{
  "head_dim": 64,
  "norm_eps": 1e-05,
  "init_std_o": 0.00732,
  "lr_head": 0.00652,
  "grad_clip": 1.0,
  "decay_shape": "linear",
  "steps": 2897
}
Each number is 200 + 20 x the weight over its row's rms, rounded and kept within 0 to 999. Layers, rows and columns count from 0. The size before them is the row's rms in percent of the matrix's.

# layer 2 MLP up, 1920x384, rms 0.161, rows 1553-1625, columns 96-143
092,197,217,195,221,226,159,199,222,226,191,211,226,224,184,204,187,201,188,170,204,191,187,178,220,188,163,231,190,213,188,206,198,173,199,208,177,193,167,196,211,206,196,218,212,174,222,202,200
097,185,179,164,241,184,177,200,217,172,217,226,186,183,168,206,223,189,241,190,221,206,176,194,188,182,160,225,229,185,178,221,207,186,196,214,217,187,219,213,183,198,209,176,206,227,204,173,177
105,165,208,208,183,225,228,224,205,225,215,218,229,224,183,236,203,213,193,182,203,219,204,220,204,179,195,222,190,183,173,238,218,192,241,184,190,166,201,209,211,202,190,212,199,199,165,222,198
096,160,193,209,189,172,182,215,209,214,180,211,217,233,227,207,202,198,219,197,213,216,183,222,207,181,215,155,187,202,184,235,180,231,167,168,199,196,171,201,209,236,206,217,194,181,203,179,189
104,154,207,185,198,211,178,212,200,179,159,208,168,171,183,180,215,208,207,182,175,224,204,223,191,223,210,221,187,237,210,194,208,216,206,201,215,165,194,182,172,197,194,219,239,207,207,159,214
099,196,210,182,181,173,157,193,176,208,184,201,183,211,208,223,194,259,194,194,204,219,209,200,185,199,175,193,210,183,150,229,207,193,188,162,210,210,210,192,202,191,215,152,206,198,200,183,205
087,237,200,211,196,190,193,196,196,185,240,213,185,209,197,198,191,211,212,196,188,248,194,207,194,199,218,189,175,191,205,182,200,205,218,219,256,210,205,173,178,211,202,194,165,188,228,219,216
092,251,224,231,181,254,210,195,175,246,206,187,190,198,178,212,193,184,162,170,236,257,164,193,175,223,187,212,154,146,211,176,200,224,207,205,190,215,194,207,180,160,218,227,206,211,225,180,169
098,188,173,189,205,185,183,201,188,205,225,180,205,212,199,219,216,211,203,188,213,214,176,246,217,179,197,208,165,197,217,214,187,217,186,219,202,209,154,200,215,167,215,205,205,212,210,194,196
099,206,191,208,150,207,224,178,202,156,168,187,167,232,201,186,163,191,193,165,178,167,198,180,175,205,186,202,224,192,203,231,213,182,183,231,201,189,221,193,217,216,215,210,205,205,241,189,158
106,180,198,167,188,208,214,192,236,203,189,213,223,224,206,208,181,192,222,183,220,197,204,192,159,184,154,181,217,210,218,181,185,197,200,200,214,193,180,210,211,205,202,218,183,198,244,189,210
103,241,198,219,210,201,229,185,172,202,194,192,193,196,214,212,247,199,187,179,192,192,196,202,187,230,182,233,219,199,213,191,197,229,190,210,201,198,190,188,194,204,202,215,216,175,192,186,170
105,181,233,168,173,188,218,239,195,205,201,193,198,192,184,137,185,170,188,175,219,188,195,183,194,177,228,182,175,209,193,202,211,183,216,174,158,205,190,207,199,210,217,203,199,216,211,186,205
104,230,199,183,208,190,182,212,201,206,199,196,178,227,195,225,196,223,197,186,180,206,252,169,191,219,197,217,222,206,216,194,196,222,208,204,218,126,238,165,154,218,154,165,202,230,185,192,177
098,201,193,202,206,176,219,198,217,222,172,177,236,198,208,232,197,198,211,202,230,233,216,215,191,194,219,193,177,186,172,194,183,223,210,225,199,189,198,211,210,197,200,203,246,189,213,181,204
097,200,161,219,198,198,206,187,197,206,203,209,217,233,232,159,173,213,178,206,192,213,208,189,203,165,197,178,186,219,209,234,191,222,224,188,178,203,187,173,174,219,197,201,204,213,204,218,214
099,207,229,235,204,219,182,229,178,166,185,179,189,222,238,227,193,175,211,175,182,198,205,211,215,193,227,175,202,220,208,209,199,178,167,197,238,202,215,204,257,176,214,179,187,192,219,180,221
097,187,197,196,171,228,205,235,208,200,206,218,195,191,163,226,220,206,207,195,210,237,187,222,167,204,195,214,201,249,182,210,195,213,184,211,216,196,203,208,234,182,226,214,197,220,217,176,193
108,196,142,186,213,233,192,218,187,227,275,187,226,197,207,225,204,224,195,189,203,205,223,217,179,200,206,188,205,231,189,225,211,202,169,187,188,183,203,202,184,185,213,239,194,228,207,167,214
093,195,212,208,190,201,231,221,172,205,200,191,173,216,187,204,185,201,216,178,195,215,179,185,215,211,169,221,220,217,225,198,238,189,213,199,196,208,195,213,198,198,193,194,201,190,221,225,199
102,206,226,248,168,236,189,203,189,210,197,203,198,214,212,216,210,211,194,191,176,215,186,199,226,207,243,214,223,161,199,181,195,168,211,242,191,181,187,179,213,211,192,229,204,227,215,150,186
101,214,223,235,198,197,202,231,158,204,187,204,209,176,204,224,142,219,191,215,192,224,190,193,179,192,206,206,212,197,221,209,186,200,210,186,226,203,221,202,182,192,221,200,237,236,195,191,229
097,203,192,241,193,228,225,200,219,258,215,206,178,232,156,219,194,199,219,214,258,250,219,193,214,196,209,191,210,221,220,192,185,217,217,154,209,230,207,202,168,200,220,213,203,210,236,206,211
101,211,224,215,179,231,205,217,213,176,200,194,234,197,211,166,197,218,209,168,196,211,198,173,213,181,207,233,219,159,210,208,184,181,186,205,201,171,217,219,217,213,176,200,181,206,186,197,191
100,218,191,213,218,212,202,216,204,181,189,191,171,198,219,201,228,202,167,219,249,195,176,211,204,225,199,229,203,223,201,213,216,166,230,213,215,204,199,210,224,198,213,218,205,180,170,197,160
095,222,187,205,204,203,186,187,180,180,169,167,199,200,204,219,222,217,200,168,192,205,220,224,221,213,196,182,204,201,197,150,189,208,178,195,187,199,171,225,222,175,169,208,203,198,212,205,208
106,166,217,250,182,221,232,210,218,174,146,207,188,200,153,182,195,206,204,197,183,231,190,195,237,205,231,221,223,229,180,160,181,173,184,216,191,209,187,207,208,193,195,188,240,211,226,220,205
105,201,222,192,216,195,213,187,192,174,176,205,171,149,190,162,208,189,219,182,204,209,206,192,169,225,197,204,211,174,179,206,150,180,220,232,185,188,184,232,190,194,206,244,201,211,210,164,212
102,230,233,170,226,221,220,211,238,174,220,225,190,197,166,175,157,213,242,211,211,189,213,203,197,178,223,203,204,186,216,216,187,180,202,206,212,198,198,210,190,217,238,211,230,200,198,199,161
101,183,169,193,173,174,192,219,202,179,186,210,210,213,192,204,204,227,158,181,206,171,221,195,218,170,202,213,180,213,194,192,185,220,213,207,222,208,202,199,168,189,169,207,209,178,222,190,232
093,221,213,208,234,210,181,195,199,192,214,201,185,195,199,194,191,221,208,208,200,219,194,191,179,199,209,169,204,204,207,174,200,215,185,191,197,161,177,162,220,207,226,189,226,158,218,217,182
102,173,206,210,203,207,186,215,153,162,214,196,190,224,202,224,197,231,180,210,203,182,194,210,217,213,213,205,227,248,224,178,186,186,188,220,216,195,218,219,205,201,179,211,187,202,195,205,209
103,242,199,209,184,196,230,154,207,203,191,199,200,215,149,183,179,212,245,191,158,217,206,236,202,182,189,208,185,180,190,213,183,204,206,194,211,210,215,203,207,206,235,218,197,215,215,193,213
098,186,219,199,181,196,198,176,200,197,273,202,204,225,198,250,217,193,191,195,217,198,212,218,185,211,174,222,215,192,214,210,167,190,184,251,204,200,194,173,197,194,173,199,209,245,214,198,203
103,194,255,178,208,203,188,221,159,195,203,214,219,194,188,180,206,207,186,180,180,166,216,191,189,170,169,210,197,205,188,182,203,195,205,227,209,226,182,211,194,203,182,177,207,203,211,216,206
105,214,202,176,186,193,194,205,201,207,175,210,227,160,191,188,190,204,194,183,171,204,167,166,145,200,208,207,233,188,203,203,176,214,220,192,220,214,199,188,197,155,184,177,213,207,197,226,225
103,207,240,203,230,217,196,194,165,226,184,219,196,213,164,214,238,219,191,228,143,189,195,201,184,228,218,225,206,195,218,226,173,225,192,187,239,224,212,211,196,217,161,196,168,206,183,191,191
100,193,178,218,194,195,226,201,204,199,239,189,215,229,242,212,186,159,221,170,225,202,194,179,208,182,203,162,195,203,206,220,230,236,191,194,210,200,184,186,196,203,221,171,231,184,191,191,189
099,183,188,236,173,168,190,229,187,211,185,220,211,181,203,213,211,221,170,163,214,167,203,211,199,189,204,190,208,206,225,185,216,186,188,179,218,227,200,216,220,187,222,225,189,192,171,227,255
096,191,172,183,203,174,185,208,175,219,208,159,201,189,188,193,210,221,165,224,237,204,210,210,256,193,202,187,189,221,197,213,171,237,202,175,186,194,225,161,195,216,215,195,221,181,164,165,167
103,224,204,201,170,196,212,202,210,218,222,209,169,215,251,192,193,175,217,173,181,206,186,222,228,217,223,207,185,224,208,203,214,222,240,183,200,172,217,203,189,199,216,252,209,184,201,170,193
099,212,187,230,188,209,211,218,182,205,188,198,180,190,190,194,195,200,195,201,221,205,193,193,234,248,170,186,187,179,225,182,186,196,211,191,223,171,214,207,187,196,199,184,185,235,202,195,204
096,204,192,190,210,196,209,201,151,198,220,176,167,218,209,218,182,184,178,231,205,201,219,183,195,232,217,181,214,233,207,182,185,194,214,228,217,192,236,198,222,212,220,165,218,225,222,182,176
097,228,217,192,175,198,171,185,216,171,213,192,205,254,178,179,164,219,227,196,216,224,152,223,178,219,208,181,188,188,154,181,228,206,195,189,209,177,236,212,201,183,179,208,203,206,196,208,208
096,221,240,193,213,254,220,210,189,195,227,149,188,192,200,204,181,234,250,221,223,189,194,194,188,225,225,195,208,227,213,201,213,199,204,183,214,185,174,188,191,229,215,219,191,195,198,209,207
100,235,225,229,200,215,202,204,205,193,209,209,163,180,231,240,191,194,160,217,192,179,194,212,217,199,219,176,221,200,217,181,209,198,172,202,191,221,211,160,190,160,192,220,190,194,244,186,224
099,201,141,169,216,194,198,176,194,223,180,218,197,147,185,189,205,224,209,189,206,203,219,190,204,161,218,206,217,213,220,187,211,213,213,191,218,210,222,211,217,192,195,228,202,213,214,206,198
102,167,167,188,182,186,156,199,192,195,191,212,200,215,171,201,159,202,233,235,245,187,187,186,188,176,217,212,190,206,220,222,166,190,209,159,210,185,182,215,231,214,231,208,221,196,196,185,217
100,203,210,185,200,169,215,179,204,192,154,186,197,207,199,198,206,186,254,167,142,214,199,207,189,196,207,212,207,157,220,180,217,198,207,253,213,257,212,212,202,195,183,219,209,198,198,197,218
100,194,207,207,209,203,231,197,166,192,242,195,195,195,236,176,181,198,200,197,192,198,186,209,187,211,172,215,192,172,188,199,218,176,199,195,184,226,225,201,231,186,193,203,197,187,201,195,202
099,209,166,164,217,217,204,214,203,240,193,211,176,210,181,201,184,206,219,216,178,175,208,200,203,192,180,234,162,204,197,203,166,175,201,194,197,182,199,170,193,210,224,208,202,208,207,178,212
093,212,174,206,178,213,177,199,185,200,209,216,224,221,241,185,209,153,231,199,239,216,193,211,199,202,211,236,215,186,181,203,212,206,200,208,196,243,201,217,221,176,173,182,180,200,205,181,187
101,179,221,209,234,246,212,194,175,198,223,208,215,183,199,159,206,180,202,218,207,211,207,234,198,186,193,211,206,190,208,187,204,193,210,212,204,203,188,221,211,187,189,201,218,212,189,207,164
106,190,202,186,211,184,198,213,203,192,219,174,196,211,221,208,223,189,205,199,197,194,199,184,218,218,184,211,176,219,233,179,170,213,215,203,203,235,215,198,191,181,181,181,190,199,196,172,174
099,209,237,201,209,197,184,202,217,198,175,248,207,164,220,206,226,228,216,198,197,185,196,220,189,213,191,180,180,205,200,218,206,174,197,178,224,171,185,167,209,185,208,201,207,204,173,193,192
105,245,206,195,189,169,186,221,192,157,211,230,177,202,208,197,187,196,196,212,215,219,191,196,199,201,220,199,195,192,174,187,154,168,216,191,215,197,186,247,199,199,149,211,184,186,201,192,197
108,182,192,211,155,161,220,216,202,163,199,175,222,205,229,197,208,196,200,196,184,202,191,203,200,209,193,226,199,213,164,194,201,183,231,190,209,191,237,209,189,186,215,213,165,204,240,206,210
095,213,181,220,210,172,234,210,167,216,180,192,177,171,196,192,178,202,230,183,201,236,184,197,178,207,216,212,199,183,217,199,210,186,203,224,189,211,223,198,190,242,216,178,208,196,198,204,206
108,208,209,226,189,190,202,224,189,204,202,203,192,183,160,187,188,212,196,188,215,204,219,198,196,174,196,204,196,178,204,198,189,246,203,224,185,182,223,167,205,203,206,167,222,196,195,222,190
097,160,154,218,217,200,228,193,207,216,188,199,199,175,193,200,210,211,216,228,200,182,169,244,191,152,219,196,172,184,188,193,224,242,217,197,211,209,190,197,246,178,209,194,179,210,234,179,192
097,217,209,191,202,221,152,220,221,242,190,199,197,195,210,231,217,213,209,192,221,200,194,203,183,169,185,227,212,187,147,181,171,202,190,188,207,171,164,184,201,221,200,198,213,211,233,215,213
103,203,213,228,218,229,218,195,189,206,220,175,179,199,220,207,175,197,192,169,190,201,216,173,188,198,241,185,208,193,197,202,195,167,188,201,210,184,223,225,181,180,221,176,167,186,186,210,188
106,205,247,195,218,179,164,219,194,183,194,174,206,194,204,244,206,182,218,187,201,196,204,203,209,207,218,216,221,225,245,222,218,183,208,190,218,210,220,216,196,222,211,185,208,185,215,211,185
100,179,178,186,175,220,202,228,212,197,200,178,191,215,190,162,233,210,174,203,176,227,186,188,175,189,189,227,190,227,177,193,221,179,212,197,222,202,174,198,178,166,221,199,177,200,218,201,151
105,176,171,214,199,211,206,173,169,186,217,172,167,214,197,190,201,194,210,159,218,238,220,188,227,218,205,208,199,201,204,200,221,207,182,175,206,184,184,209,187,183,179,191,185,186,169,227,176
128,193,217,195,168,196,199,228,187,170,222,200,199,159,209,170,181,212,263,228,164,214,191,228,218,190,207,200,209,208,202,215,176,195,218,203,227,191,192,216,228,190,217,229,198,183,170,210,222
100,206,223,195,181,184,201,181,206,211,172,212,196,197,177,204,184,218,210,184,186,216,212,187,178,224,186,237,195,190,176,203,183,164,183,185,172,175,210,222,244,223,201,229,239,163,225,187,217
103,208,202,194,207,202,205,208,208,198,216,205,184,188,187,224,204,194,223,225,202,205,214,209,189,214,208,188,191,186,210,231,195,225,183,189,187,198,209,189,234,181,186,206,186,231,209,182,159
099,198,168,210,206,173,190,222,177,211,173,212,195,168,205,209,234,182,206,220,194,207,218,222,185,179,210,211,195,229,185,196,172,206,212,207,202,183,195,212,227,207,194,217,168,176,183,191,195
096,179,218,229,194,204,225,244,209,217,159,176,198,207,186,202,234,154,186,176,196,196,183,179,207,197,225,184,210,188,211,194,194,185,188,217,199,181,222,169,190,165,202,203,189,187,208,171,223
098,172,207,200,197,199,191,200,176,164,221,180,168,208,197,166,206,192,191,195,244,215,161,164,184,178,190,178,206,215,199,186,193,194,185,241,172,211,203,175,197,204,187,141,229,186,185,196,210
102,240,225,221,208,224,196,209,217,181,166,218,215,198,152,201,174,220,214,227,177,235,192,229,217,231,230,221,232,164,190,183,230,214,190,171,166,195,158,190,222,211,204,243,194,182,175,216,191
101,186,193,234,200,215,218,199,220,218,219,223,166,181,177,194,210,193,221,198,216,220,197,190,230,214,197,191,215,214,162,185,166,209,198,197,225,199,198,193,212,208,213,233,228,233,207,161,234
# layer 2 MLP down (transposed), 1920x384, rms 0.143, rows 1553-1624, columns 96-143
096,212,185,167,203,179,227,172,215,207,213,184,195,198,219,163,182,222,212,255,235,204,170,215,202,219,222,174,204,159,192,170,209,200,209,213,201,198,213,196,203,209,201,228,217,180,187,171,202
098,224,205,226,226,210,252,218,186,221,165,224,185,172,224,215,185,206,206,185,176,168,209,221,206,202,213,205,195,166,200,175,221,185,202,211,195,203,201,174,191,197,217,180,191,185,210,192,206
087,220,185,204,183,198,168,180,207,202,215,183,179,180,229,219,203,175,220,207,219,167,172,205,238,213,225,193,207,223,211,194,184,217,183,184,220,202,200,208,178,205,170,207,189,186,212,171,214
095,237,193,205,173,210,214,182,190,220,214,212,210,217,184,180,182,197,197,236,187,201,210,208,160,205,189,205,193,239,202,222,205,147,224,236,171,232,240,205,205,202,191,214,186,193,228,198,244
100,255,178,203,181,193,198,193,175,186,209,204,203,234,205,194,191,221,219,168,209,222,164,169,201,205,216,202,161,195,162,212,149,172,205,162,233,198,188,221,178,223,209,186,180,227,206,204,209
102,192,183,215,191,203,239,213,183,174,177,182,230,191,199,211,224,163,191,208,136,194,232,220,187,187,238,239,221,191,195,162,209,174,221,172,217,197,220,208,206,150,225,180,191,209,193,230,198
095,223,201,211,224,168,236,176,212,209,232,164,198,155,202,196,201,162,194,223,186,200,167,170,194,198,210,183,207,217,220,206,189,181,178,188,231,163,213,199,239,193,215,201,210,174,221,216,173
103,181,199,210,219,190,201,187,200,202,231,179,230,204,230,204,183,196,198,201,223,208,170,188,208,216,181,216,204,183,204,163,197,206,195,202,211,201,196,144,173,225,172,228,232,189,187,164,198
095,207,186,187,195,218,205,204,197,187,183,174,187,180,230,186,198,205,191,202,188,186,179,204,193,196,202,226,210,201,183,188,189,173,201,183,191,200,176,206,206,221,210,212,223,194,179,218,230
102,184,186,194,199,196,219,180,201,200,231,220,214,188,189,175,213,195,200,215,175,209,191,211,190,200,183,218,200,202,217,211,225,237,160,258,210,179,192,188,174,201,190,187,166,155,200,175,214
101,226,215,186,218,190,217,177,198,138,189,208,213,205,214,226,187,171,185,211,210,174,204,182,207,182,182,201,173,240,212,220,210,193,221,193,202,225,215,205,190,186,177,193,211,201,188,220,202
099,228,226,184,194,211,201,210,186,210,177,200,254,218,200,185,183,211,249,236,217,218,189,179,219,165,170,208,216,208,193,225,175,212,217,171,181,199,213,215,226,216,215,200,195,189,221,220,214
101,210,184,231,257,193,192,170,190,242,196,204,193,191,199,198,171,245,221,180,191,224,221,211,177,238,187,210,218,197,206,219,196,227,163,214,246,199,184,180,187,205,225,203,184,200,177,171,173
102,199,175,206,201,206,193,186,205,202,197,210,199,205,200,200,213,201,217,192,217,236,214,181,234,188,206,177,183,225,197,220,203,217,210,198,199,250,203,216,190,206,228,187,204,213,191,230,207
091,196,186,176,212,211,159,180,187,168,198,215,229,201,183,195,208,189,164,232,174,168,179,198,194,219,177,183,214,213,218,232,213,202,209,208,204,193,200,180,183,205,217,156,156,227,160,211,188
101,215,210,204,211,181,158,165,177,191,213,171,195,223,184,184,211,186,215,194,214,189,204,214,174,213,171,217,239,212,210,206,183,205,202,168,205,206,201,176,216,211,188,231,184,188,228,214,174
092,185,173,196,197,199,211,184,214,186,206,190,210,182,150,181,217,214,226,201,171,184,212,198,183,222,178,217,214,176,226,213,182,196,221,227,178,214,232,210,154,204,156,157,169,222,227,259,212
102,217,228,184,198,189,204,184,207,210,186,213,217,233,206,214,233,200,182,235,174,209,227,190,222,210,188,240,201,191,181,192,197,161,198,184,223,217,223,188,186,217,191,215,169,199,206,236,195
101,208,221,183,206,157,188,170,202,197,162,229,186,181,209,194,196,187,168,200,214,195,193,142,209,226,202,180,177,221,212,218,223,229,196,215,175,202,221,225,211,190,180,212,179,220,164,222,222
092,195,190,203,208,211,220,172,195,183,212,228,216,196,205,200,193,228,206,192,214,194,183,206,169,232,217,166,179,201,186,218,214,228,216,212,206,204,194,189,186,225,222,210,204,240,202,208,216
086,168,192,189,168,168,185,200,208,215,160,169,195,193,186,200,206,158,189,217,200,194,195,204,170,218,169,206,199,224,196,227,208,238,218,151,185,216,218,192,180,183,188,157,201,181,168,206,216
103,181,206,178,159,187,203,183,205,202,216,160,197,205,193,190,228,220,184,162,222,217,203,179,195,164,191,215,213,214,170,209,223,188,174,205,177,209,172,202,184,202,203,182,199,182,198,193,194
101,212,182,182,195,205,167,189,177,216,204,195,205,184,238,213,160,216,197,185,208,189,193,218,244,251,202,199,236,167,185,177,251,195,203,242,235,213,218,191,198,220,202,190,207,157,185,188,187
084,220,202,173,207,202,183,193,214,226,199,189,180,197,177,189,181,202,211,222,223,172,220,179,172,222,213,179,170,184,178,219,182,214,208,197,204,186,202,166,196,216,221,194,188,192,221,203,215
106,204,212,235,173,207,200,183,217,198,206,201,225,188,216,202,204,183,140,195,186,230,208,209,200,213,210,204,210,161,216,209,213,168,175,230,204,200,181,166,190,189,182,199,190,154,194,211,210
094,166,158,211,220,185,197,217,218,218,194,204,204,190,172,202,173,193,181,241,221,207,211,175,183,187,194,211,193,183,216,248,191,200,203,181,187,249,223,197,161,229,187,193,196,216,196,183,213
105,199,194,178,249,205,221,200,231,228,209,209,163,188,214,206,204,206,236,217,218,220,204,246,198,188,209,203,189,218,201,201,202,158,185,186,219,198,187,196,207,190,226,212,219,183,228,212,176
102,187,209,190,189,179,196,198,201,222,197,242,217,222,231,182,184,216,189,198,208,222,194,177,210,192,212,203,198,220,209,201,180,208,156,207,242,221,196,194,220,202,204,170,191,231,207,215,207
098,207,205,230,205,210,204,194,224,205,209,201,188,186,241,188,227,206,187,207,212,230,221,219,215,209,228,193,211,211,186,190,235,194,180,163,204,190,207,165,202,231,156,207,196,232,185,179,223
102,205,173,183,193,223,187,212,202,198,226,190,193,190,182,201,172,223,197,206,201,192,223,224,184,197,172,199,197,179,211,202,183,222,233,184,232,189,212,209,252,201,196,241,234,228,177,228,182
112,224,224,204,197,201,218,213,203,216,210,191,184,187,188,199,230,202,218,202,175,205,222,190,201,202,226,215,239,190,202,196,215,227,228,193,226,172,179,186,178,148,214,179,189,211,183,179,207
103,215,196,181,231,189,193,223,205,176,221,191,213,228,196,212,194,219,198,230,225,172,200,214,190,190,184,192,200,196,218,198,171,199,231,226,218,185,159,166,210,167,188,199,186,189,211,230,219
102,182,199,166,221,157,178,200,201,183,230,209,179,204,178,204,184,205,163,164,189,197,213,198,179,245,181,190,206,227,191,215,187,204,192,162,231,212,234,157,214,214,205,224,190,165,228,209,160
100,201,219,232,218,234,236,206,183,237,181,221,162,155,233,181,179,162,186,192,208,220,203,199,215,232,175,210,186,235,240,204,214,235,244,201,187,193,170,218,211,191,220,206,237,197,223,183,202
095,192,179,184,200,204,184,216,199,189,207,189,221,214,217,238,198,213,214,189,222,218,234,195,222,193,214,204,217,225,185,205,203,189,181,196,217,237,207,217,200,197,202,211,178,172,189,161,198
096,213,153,228,199,181,203,201,213,212,223,165,146,168,201,196,218,189,195,191,198,198,176,187,204,183,190,212,180,204,198,203,223,206,228,160,188,221,197,226,201,201,239,177,210,165,196,205,186
104,202,206,197,183,172,169,197,202,192,202,195,185,201,194,233,220,153,203,180,212,193,196,227,203,188,211,207,174,210,223,234,205,189,209,201,171,209,238,193,230,196,179,175,224,190,197,228,199
098,177,250,217,199,209,166,194,216,192,212,220,188,214,141,203,185,176,226,194,162,201,223,241,203,222,210,200,205,171,192,194,189,203,187,187,157,197,241,202,197,177,189,169,254,198,172,194,204
098,234,227,213,206,181,173,204,191,209,206,194,167,200,178,231,201,175,222,225,184,216,216,180,197,206,213,176,194,231,197,199,179,222,196,174,196,182,162,195,180,178,196,196,231,205,215,181,168
095,217,199,217,177,185,208,151,222,180,178,219,189,205,214,198,194,137,188,227,213,191,185,207,166,190,175,184,170,151,218,200,181,172,207,211,200,211,194,213,188,189,181,159,177,214,234,181,202
094,177,186,224,201,209,215,183,192,218,216,195,184,223,211,204,198,171,193,229,200,215,189,198,212,194,166,206,257,199,208,227,207,179,206,209,186,224,200,182,176,205,162,194,211,183,196,205,203
100,175,182,245,156,215,186,173,203,179,212,219,176,207,198,225,211,237,230,210,198,214,179,245,148,204,203,226,195,212,220,192,186,207,153,208,195,211,224,202,223,224,210,206,190,198,200,196,211
102,201,190,187,207,212,181,202,175,234,218,198,209,200,225,236,186,219,208,188,177,200,191,204,206,180,234,194,219,257,155,189,230,214,210,191,203,211,185,225,172,193,185,195,208,202,195,247,183
094,186,209,179,165,192,207,222,236,225,200,188,224,158,180,234,226,214,182,209,190,217,231,232,172,204,191,179,216,198,210,234,187,198,193,211,194,151,175,174,181,220,196,225,198,170,201,211,202
098,187,215,176,215,262,164,217,225,187,186,251,210,204,205,186,232,157,168,176,222,205,216,192,178,204,183,201,172,223,175,227,204,206,186,217,181,184,203,162,202,175,200,179,202,213,216,202,218
108,176,227,230,219,194,173,191,218,218,161,227,220,168,189,180,201,202,167,197,206,212,199,169,168,230,208,192,212,198,211,186,229,195,209,183,218,193,211,192,198,211,199,211,183,194,221,152,236
105,160,211,209,190,206,206,172,173,232,208,213,247,202,199,195,190,172,186,186,216,208,211,227,222,212,196,194,244,225,188,183,202,183,203,203,158,194,191,173,213,217,186,179,248,207,163,183,195
100,233,169,188,185,170,195,212,192,189,184,217,218,210,173,190,178,212,176,154,173,189,191,218,171,192,176,181,155,184,198,217,174,241,195,214,205,196,211,216,213,192,165,195,180,178,195,166,228
101,224,199,175,194,183,237,232,218,198,238,193,189,159,222,226,179,176,194,179,202,203,184,214,204,189,155,191,186,198,193,204,189,190,227,221,217,197,197,226,179,215,168,222,182,213,199,209,184
089,199,208,221,183,202,199,200,219,187,179,212,217,175,189,217,215,231,163,223,214,217,181,228,232,173,190,150,189,199,207,189,158,202,220,223,204,183,187,197,170,220,219,197,229,202,176,188,201
104,180,183,222,167,193,209,194,218,225,182,176,170,174,192,158,188,206,195,194,201,228,181,186,187,169,214,168,208,226,200,208,183,237,188,221,169,223,183,204,220,203,197,185,220,201,231,207,188
110,170,215,194,248,225,176,194,222,207,210,213,215,198,213,196,159,170,228,167,183,212,194,206,186,216,190,185,187,203,203,234,174,238,168,218,219,194,207,227,196,207,246,186,196,191,213,206,224
092,196,174,202,181,172,175,221,218,203,172,200,207,223,203,252,201,201,220,193,199,214,200,187,195,175,231,217,198,212,203,209,192,202,191,166,203,202,196,159,186,213,216,187,203,196,223,179,208
099,221,208,203,196,196,204,197,209,189,239,216,164,192,213,187,229,216,212,227,217,215,217,245,181,203,190,188,205,202,156,207,210,189,228,244,208,192,178,201,240,187,193,204,224,178,195,232,199
099,185,213,180,146,212,202,180,210,226,221,212,203,195,190,193,211,190,196,193,223,178,212,217,249,202,177,189,200,214,204,192,185,200,177,169,183,223,215,207,195,188,189,190,183,213,215,206,216
099,148,185,195,212,175,222,194,206,175,199,159,203,192,187,190,188,225,212,217,177,216,186,200,222,225,206,189,223,203,222,223,180,221,220,190,201,195,220,160,207,161,213,205,253,212,217,217,196
098,223,223,197,215,200,180,199,194,243,215,206,181,198,174,193,213,190,179,187,209,208,192,213,213,224,187,166,233,190,226,186,215,217,177,199,206,197,188,222,223,188,210,181,237,183,151,224,198
095,211,187,199,191,197,184,197,232,217,193,236,188,233,215,198,230,226,176,181,210,195,213,194,191,227,173,172,218,208,179,224,191,198,215,216,228,200,197,201,218,193,218,208,186,170,180,211,189
103,216,169,214,189,186,159,171,213,237,189,180,232,203,186,208,241,223,181,235,206,203,224,225,211,169,219,208,216,190,202,198,211,198,192,205,205,175,204,191,167,206,189,231,205,207,208,192,165
094,231,206,188,226,202,217,186,248,201,200,236,212,180,209,210,207,189,180,217,195,215,176,168,204,194,198,191,207,204,195,215,189,171,213,191,208,206,179,183,186,249,188,196,205,184,194,184,223
106,169,193,209,196,196,204,180,169,175,207,196,199,200,206,172,185,227,178,223,184,235,217,217,203,201,169,202,218,186,205,200,211,183,207,186,217,181,187,194,198,185,173,221,180,223,186,214,210
105,211,198,201,150,198,233,194,185,216,218,199,190,185,148,200,191,211,222,191,200,164,211,195,234,199,149,184,191,152,171,180,166,192,230,169,177,185,191,202,222,201,193,200,215,199,169,215,200
105,173,181,187,236,195,218,197,182,198,187,201,161,213,187,178,170,231,201,155,197,230,206,215,200,213,215,211,216,199,194,213,217,173,189,194,196,201,176,181,194,169,253,206,205,228,224,189,194
091,226,184,197,211,206,229,179,189,249,175,221,204,214,185,206,176,196,204,181,197,186,231,211,208,177,167,176,175,188,210,212,188,208,191,205,191,177,173,214,210,189,183,193,210,215,186,187,228
102,224,189,189,212,217,177,217,206,184,208,212,196,196,200,216,188,195,212,249,175,210,179,192,187,162,203,176,178,173,179,204,182,203,228,210,204,232,187,190,199,191,189,208,212,202,204,215,256
122,217,199,207,234,185,221,198,195,198,217,215,225,178,221,199,199,210,192,194,202,231,208,197,216,200,170,185,199,243,199,170,176,223,207,234,214,211,198,202,207,188,204,194,183,187,222,208,199
100,187,187,245,236,204,196,211,199,216,219,213,192,169,173,223,248,246,203,242,189,167,185,187,224,216,226,203,202,220,250,209,194,244,224,201,213,213,215,192,228,205,213,161,158,242,179,187,190
105,168,228,200,213,201,203,188,187,208,210,202,188,219,221,168,193,180,193,171,193,192,201,187,168,199,202,236,238,191,168,219,228,216,206,186,186,196,209,226,200,208,223,176,176,203,205,195,180
094,189,218,209,211,174,191,199,208,201,206,175,199,225,187,187,174,207,213,186,195,174,177,190,251,182,196,220,199,195,219,189,221,216,171,207,240,235,218,185,188,203,197,187,221,218,213,204,215
101,228,192,218,222,191,188,207,212,177,206,194,219,205,245,217,191,185,211,172,221,200,192,227,202,181,207,195,193,226,219,175,228,197,183,205,201,195,176,200,181,202,223,186,239,220,205,225,203
091,190,167,180,205,177,212,200,221,205,202,212,185,202,198,230,229,206,190,206,185,184,248,220,214,203,215,194,182,212,202,213,198,218,189,197,235,188,196,178,193,197,223,239,209,217,201,221,187
098,191,180,175,162,191,199,182,194,177,213,209,229,176,184,193,204,229,183,193,169,217,197,196,189,184,172,198,225,182,220,233,238,204,191,214,185,193,195,173,205,189,179,193,209,205,210,215,185